config.yaml
n_kv_head: 1
tie_embeddings: false
decay_shape: "linear"
steps: 5503
Each number is 128 + 32 x the weight over its row's rms, rounded and kept within 0 to 255. Layers, rows and columns count from 0. The size above them is the row's rms in percent of the matrix's.

# layer 3 MLP gate, 448x160, rms 0.0643, rows 164-194, columns 96-127
size [100 141  54  40 117  28  93  78  78 120 129  29  87  89 146 113  43 118 110 104  66 108 121 153 106 144  88  85  97 129  85]
[[106 162  82 163 122 131 109 200 126 203 119  78 105 122 139  92 104 168 173 144 181 111  54 115 124 165 147 120 152 119  58 116]
 [ 87  64 110 111  50  89 100 127 126 153  95 126  97 122 134 153 148 135  76 129 137 143 122 108  90 126 127 115 108 134 135 134]
 [113 132 142 106 189  97 144  72  68 137 121 178 115 154 153 127 114  94  70 111  92 164 103  75 131 156 103 218 115 165 109 185]
 [131 114 147 121  99 125 105  38 211 107  80 139 140 202 107 125 101  94 189 121 110 152 122 118 139 166 148  49 172 133  63 108]
 [144 109  81 123 119 150  78 176 137 219 154 123  78 138 134  94  95 103 151  98 136 144  49  92 124 153 139 131 160 123  93 170]
 [122 112 121 131 124 115 118 124 103 118 159 106 100 159 152 153 104  93 130 128 103 129 159 150 120  99 127 103 137 121 224 172]
 [133 112   6  95 149 126 196 123 110  86 141 163 116  98  94 139 127 124  82 131 190 104 130 111 149 182  84 131 104 146 115 159]
 [102  96  79 171 123 176 119 158 124 161 144 100 138 154  83 147 123 189 166 163 106 109 133 125 132 153 119 127  88  64 101 119]
 [ 92 135 194 162  92  97 122  94 122 112 102 111 153 181 149 160 112  86 138 125 105  69 145 133  83 140 138 140 149 141 153 126]
 [186 112  82 155 101 125  98 134 145 135 126 154 108 174 128  92 105 151 133 164 125 154 154  63 128 120 105  81 157  91 125  80]
 [105 138 121  77 163  71  59 171 129 167 162 111  80 148 115 163 139  83 195  98  97 164 125 187 143 193 167 150 132 137  94 162]
 [112 190 126 119 159 124 165 137 104 113 167  93 177 141 135  83 176  77 145  94 139 112 123 146 131 163 172 154 136 120 107 203]
 [113 192 160 117 174 111 109 144 159 166  95 138  98 137 115 133 123 213 124  94 101 103 118  65 123 163 108 118 147  86 129  57]
 [108  86 135 118 146 111 160 118 155  86 143  79 150  97 148 134 170 142 147 102 123  86 155 208 109 146 166 142 173 103  62 173]
 [185 125 182  93 161 166 178  69 113 139 212  75 110 110  80 123 118  74 110 148 158 125  67 124 145 132 126 136 141 136 161  72]
 [153 134 141 119 138 190 117 133 145 153 128 112  95 120 113 132 105 128  97 151 164 157  90 139  99 178 125  52 151 155  74 108]
 [150 195 172 106 101 152 105 150  60 135 169 147 116 192 188  90  73  50 149 123  97 155 118  32 126 123  98 190 147 153 197 119]
 [ 95 150 185  94 151  97 181  39 100 104  97 132 140 126 144 155  84 111 160 127 101 119 154 108 131 153 103 155 149 124  83 149]
 [124 117 114 126 150 166  80 129 164 110 138  86 104 173 126 101 109 107 167 117 136 175 111 105 131 161 223 161 107 148 136 100]
 [ 96 162 210  55 111  82 109 140 110 128 117 136 138 166 117 146  99 162 147 109  79 126 118 102 165 125 180 144 142 113 106 142]
 [138  93 166 161 127  92  56 104 117 123  76  71 100 129 125 131  85 115 133  93 102 109  95 138 122 139 189 164 126 150  81 103]
 [ 68 144 120 123 134 130 125 170 124 172  88  92 124  53  88 140 146  79 141  87 136  98 119 153 146 246 116 120 184 120 147 131]
 [ 56 117 198 129 153 126  94 124 131 115 104 166 119 126 135 146 105  46 157  94  68  98  74 127 118 113 130 123 101 162 120 106]
 [151 138 153 135  90 165 109 136 139 122 128 116  94 115 199 129 104 174  64 167  86 203 205 140 124 114 128 135  51 111  81 115]
 [137 138 141 106 105  81 154 143 137 157 116  99 106 174 122 172 152 127 114 132  76 110  95  97 157 120 133 143 148 143 132  72]
 [153  94  56 125 103 216 112 148 100 172 105 154  98 113 110  87 107 137  96 106  78 120 129 124 116 214 100 133 152 104 122 157]
 [162 128 117 114 103 144 196 125 129 170 188 132  73 162 139 149 121  81 159 134 159 165 103 101 110 103 140 109 138  70 158 126]
 [141 130 142  29 119 149 101  69  81 100 121 119 120 112 184 157 125 114  68 126 189 144 101 145 157 131 142  91 112 139 125 138]
 [104 138 174 102  96  55 178  87 114 112  60 113 132 142 168 218 140 108 155 108 130  83  70 167 137  67 141 154  97 150 156 111]
 [146 115  79 138  58 129 131  74 165  87 127  66 147 119 123 203 171 157 133 118 161  87 151 208  80 100 121 129 130 109 139 133]
 [ 74 130 162 142 177 139  94 136  59 118 129 159 130 115 128  76 141 143 143 141  89 139 116 177  93 128 137 167 159 131 191 108]]
# layer 3 MLP up, 448x160, rms 0.0606, rows 164-194, columns 96-127
size [ 89 125  59  43 131  33 107  81  77 124 115  34  89  95 125 122  43 122 113 106  64 129 133 166 116 132  89  78 103 143  94]
[[171  64 144  53 206 146 140 121 141 125 152  97 125 161 155 150 129  98 122 130 152 204 176 130 141 127 101 121 108 140 144 103]
 [111  62 133  88  59  81  73 111 127 137  85 155 143 119 110 173 151 133 147  85  97 111 171 108 116 102 146 132 117 146 125 123]
 [ 98 159 159  93 102  80  76 120  82 123 106 122 173 171 179  94 100 134  86 167 121 101  95 127  65 166 118 184 132 168 131 130]
 [113  23  63 136 112 155 114 106 251 143 130  98 118 136 111 114 126 226 139 141 133 115 165 144 102 127 139 150 114  83 115 104]
 [114 162 124 129  97 131 118 130  87 143 101 144  67 157 130 188  79 139 119 141 132 152 117 105 158 136 144 151 129 102 141 170]
 [142 131 113 156 109 151  99 116 200 158 122 122  24 118 135 129 236 181 102 165 132 107 178 180 141 131 122 113 149 126 109 163]
 [109  96 111 118 132 182 177 101  86  91 132 135 126 118 128 163 144 108 123 161 157 112 104 148 127  96 177 106  80 155  85 154]
 [125 162  72 108 121 121 194 128 140 104  97 128 174 120 109 143 151 162 140 141 181  86 141 131  98 127 123 161  89 138 198 122]
 [148 146 130 155 159  88 162 138 108 122 156  96 131  98 151 156 149  72  79  73 125 122 104 227 133 111 139 113 119 162 143 204]
 [139 164 141 126 127 105 160 101  96 103 118 160  78 135 100 107 139 103 156  79 152  78 141  62 158 154 105 153 131 122 161 118]
 [128 109  52 204  57 176 103 150 166 128 150 125  94  92 112 134 103 152 161 126 125 138 195 190 134 136 172 140 155  99 108 124]
 [130 183 176 109 139 110 129 141 120 109 169 101 135 180 140 100  78 116 159 141  72 111 105 151 129 107 145  78 136 144 111 171]
 [148 186 134  69 140 102 141 132 102 135 139 169 158 129 145  88 104  83  77 123 169 140 180 128 163 121 133 109  90 184 150 159]
 [140 114 120 103 181 127 128 104 107 115 114 130 126 137 173 167 113  23 128 204 143 125  94  96 150 116 109 102 125 158 184  92]
 [134 151 168  73 135 130 211  80 120 139 155  94 124 111  97 120 158  85 139 151 165 131 109  72 182 105 141 102 120 115 195  98]
 [134 100 107 157 101 167 166 141 173 164 148  95  80 188 142  84 114 129 123 146 120 153 156 210 164 108 164 170 107 103 141 144]
 [117 171 146 110 123 104 153 115  55 130 122 162 123 124 150 163 151 150 114  74  88 140 154 130 106  88  65  46 149 152 174 113]
 [127 182 150 134 128 132 151 101 116  69 149 183 137 113 122 142 131 128 147  56 158  69 178 153 174 137 126  75 109 144  58 158]
 [ 63  91 111 173 145 142 135 170 144  82 149 117  98 131  95 141 118 132 124 175 100 184 154 103 156 169 161 150 104  88 205 141]
 [ 95 112 103 138  95 123 157  74 158 137  89  59  96 116 126 201 137 176 134  98 236 124 144 177 106 150 110 165 108 120 145 138]
 [127 103 103 125 132 140 126 178 186 185 121 174 139  97 150  73 167 135 176 180 138 171 149 102 173 137 105 106 149  82 133  95]
 [ 90 153 119 133  68  95 126  96 158  86  96 114 130  75  84 119 143  50 163 132  86  75 129 144 136 160 115 145 116 146 118 158]
 [136 107  96 124  69 118 165 119  65 176 148 101 120 119  94  91 128 138 108 150 122 148 105 122 143 174 103  64 177  64 166 117]
 [ 89 153 101 136 210  88 125 171 129 141 124 183 188 158 114 119 127 158 145 127 138  92 134 103 177 132 107 149 178 169 146 157]
 [148 105 145 215  89 174 125 139 218 149 135  52 129 111 100 113 163 155 126 144 115  85  69 147 112 135 189 115 173 100 130 153]
 [121 147 156 131 200 144 150  50 156 132  98 124 136 120 128 106 121 139 115 142 155 126 169 133 108 116 114  95 103 159 165 113]
 [ 77  88 101 111  91 121 119  88 136 132 140 103 135 102 145 157 202 117 112 109 104 137 141 146 117 132 158  93 136 175 142 123]
 [142 112 119 195 181 233 108 163 180 162 130 134 126 112  94  98 157 154  83 115 135 143  77 170  90 148 129 228 150  89  99 124]
 [ 95  90  90 116  95 118 121 147 142 118 143 107 162  97 183 153  49 168 104 124 143 144 133 183 114 120 146 157  95 148 175 138]
 [150  59  68 170 146 181  91 119 148 114 156  86 147 151 170 132 116 148 126 131 130 151 139 220  94 111 129 133 123 105 140 178]
 [135 130 156  94 143 148 153 106 100 148 146  93 113 123  94  64 127  87 147 124 157 127 114 105 154 157 104  84 134 118 106 168]]
# layer 3 MLP down (transposed), 448x160, rms 0.0589, rows 164-194, columns 96-127
size [ 99 138  56  39 125  26 103  83  79 126 121  31  92  93 125 117  42 120 117 108  68 133 135 146 118 131  91  82 104 131  92]
[[ 82  72 112 140 183 118 131 138 133 172  88  79 111 103 116 129 144 149 143 125 226 141 115 149 138 156 141 152 143 130  80  85]
 [118 159 145 139  73 104  95 173 106 150  71 148 155 152 151 140 154 140 160 109  63 105 164  60 113  89 120 127 168 140 137  64]
 [178  99 156 115 139  78 141  97 132  84  94 112 131 112 102 129 157 121 122 127 111 108 144 190 127 101 177 132 158  81  70 132]
 [ 70  94 153 102 212 135 124  99 131 101 110  92 100  93 143 152 200 144 145 116  90  84 137 145 135 155 120  98 158 119 142 132]
 [ 60 168 162  97 111 126 154 116 103  75 135 195 122  99 135 156 138 138 156 154 143 173 180 161 142 168 111  91 161  98 181 106]
 [165 109 126 100 123 138 131 127  93 138 163 116  68 178  61 102 150  99 133 136  94  95 131 156 181 173 165  60  70 161  90 155]
 [135 140  33  80 150  76 144 141 107  96 143 195  99  96  85 101  88 115  98 130 179  64 133 111 170 161  57 107 134 172 120 147]
 [141  39  97 158  65  71 127 118 117 147 173 138 145 203 155  99 125 147 139 109 122  92 125 169 103 112 158 111  76 128  94 170]
 [140 148  77 146 125  85 127 144 126 148 142  65 119  95 193 143  86  85 152 113 108 124  78 155 177 130 154  86  90 126 156 130]
 [174  98 115 112  81 121 175 122 161 100 119 159 119 177 141 129 163 170 142 164 117 117  97  88 145  86 111 190  90 107 128 167]
 [169 159  94 171 139 152 170 161 143 195  39 160 179  84 177  77 142 175 131 161 137 179 157 177 127 119 163 110 153  66 126 160]
 [122 144 112 188 134 125 110 122 114 157 104 112 195 117 124 114  92  75 152 125  33  43 163 106 125 160 123  79 139 130 132 114]
 [111  92 114 177 153 133  85  95 224 110 138  78 130  54 124 147 104 128 117  83  99  79  89 192 114 120 139 162 104 159 110 108]
 [119   0 158 140 147 104 191  98 107 133 159  84  57 173  99 167 165 156  93 126  96 116 173 163 114 158 161 143 155 170 162 107]
 [108 105 170 130  92 149 174 108 146 130 149  92 127 111 118 109 105 130 128 163 143 131 106  79 125 107 161 148 128 128 153 156]
 [138  89 155 160 102  88 154 156 177 156 150 103 110 172 126  80  97 143  99  99 140 157 121 167 137 105 132 146  90 108  95 131]
 [124 166 138 160 133 104  64  77 134 172  83 205 101 124 137 140 190  50 144 126 116 127 162 118 137  61  68 139 134 129  85  79]
 [127 105  99 114 185  66  78 143 210 109 123  99 150 100  57 107 109  90 101 191 155 218 154 121 143 107 130 127 153 115  73 105]
 [ 97 141 123 151  71 119 160 163  88 131 145 145 152 117 126 137 152  84  99 145  89 120 135  99 154 151  77 134 104  78 174 141]
 [112 107 151 173 200 156  71 168 137 101  97 172 105 115 115  67 208 152 103 148 107 129 147  93 144 106  74  92 177 132 160 154]
 [102 134 100 191 124 152 133 130 134 159 206 131 130 141 148 134 122 156  90 112 104  98 157 209 121 103  72 147 133 100  85 150]
 [158 104 156 138 121 134 127  95 121  96 163 121 122 192 136 110 123 141 122 141 120 132 136 117  63  24 142 134  74 126 127 120]
 [ 99  72 132 140 122 119 122 104  57 124 142 111 106 112  58 161 138 111 129 168 106 114  52 134 106 160 186 107 101 132 127 124]
 [117  68  77 113 112 113 184 151 113 128 123 115 144 105  95 148 116 123 140 117 146 113  81 114 110 121 157 123 171 122 156  69]
 [118  87 125 105 107 118  92 166  77 165  81 152 119 179 120 106 120 121 154 161 138  95 114 116 198 101 160 124 180  84  85 139]
 [131 121 128 169  79 134  64 161  98 140 164 128 134 131 150 110 138 155 140 161  46  95 129 131 151 157 181 168 130 124 126 206]
 [123 108  73 126 118 139 147  92 138 160 156 118 131 141 130 138 145  85  95 154 134 151 118 129 109 116 143  97 132 143 105 126]
 [137 135 184 143 105 215 105  67 162  92  79 124 126 106 131 126  97 110 111 122 185 145 124 164 112 128  97 136 167 121 120 163]
 [137 161 136 142 108 109  80 140  66 174 177 130 100 112 150 160 125 132 151 140  74 170 111 164 135 134 118 128 144 137 194 161]
 [141 125 128 119  98 112 127 159 174 147 149 160 109  82  98 153  90 165 156 124 152  78 106 148 111 121  93  93 114  83 132 156]
 [ 86  89 123 140 121 101  92 129  70 110 107 109 111 173 149  98 179 135 141 141  78 112  58 154 146 128 115  94 150 103 164  60]]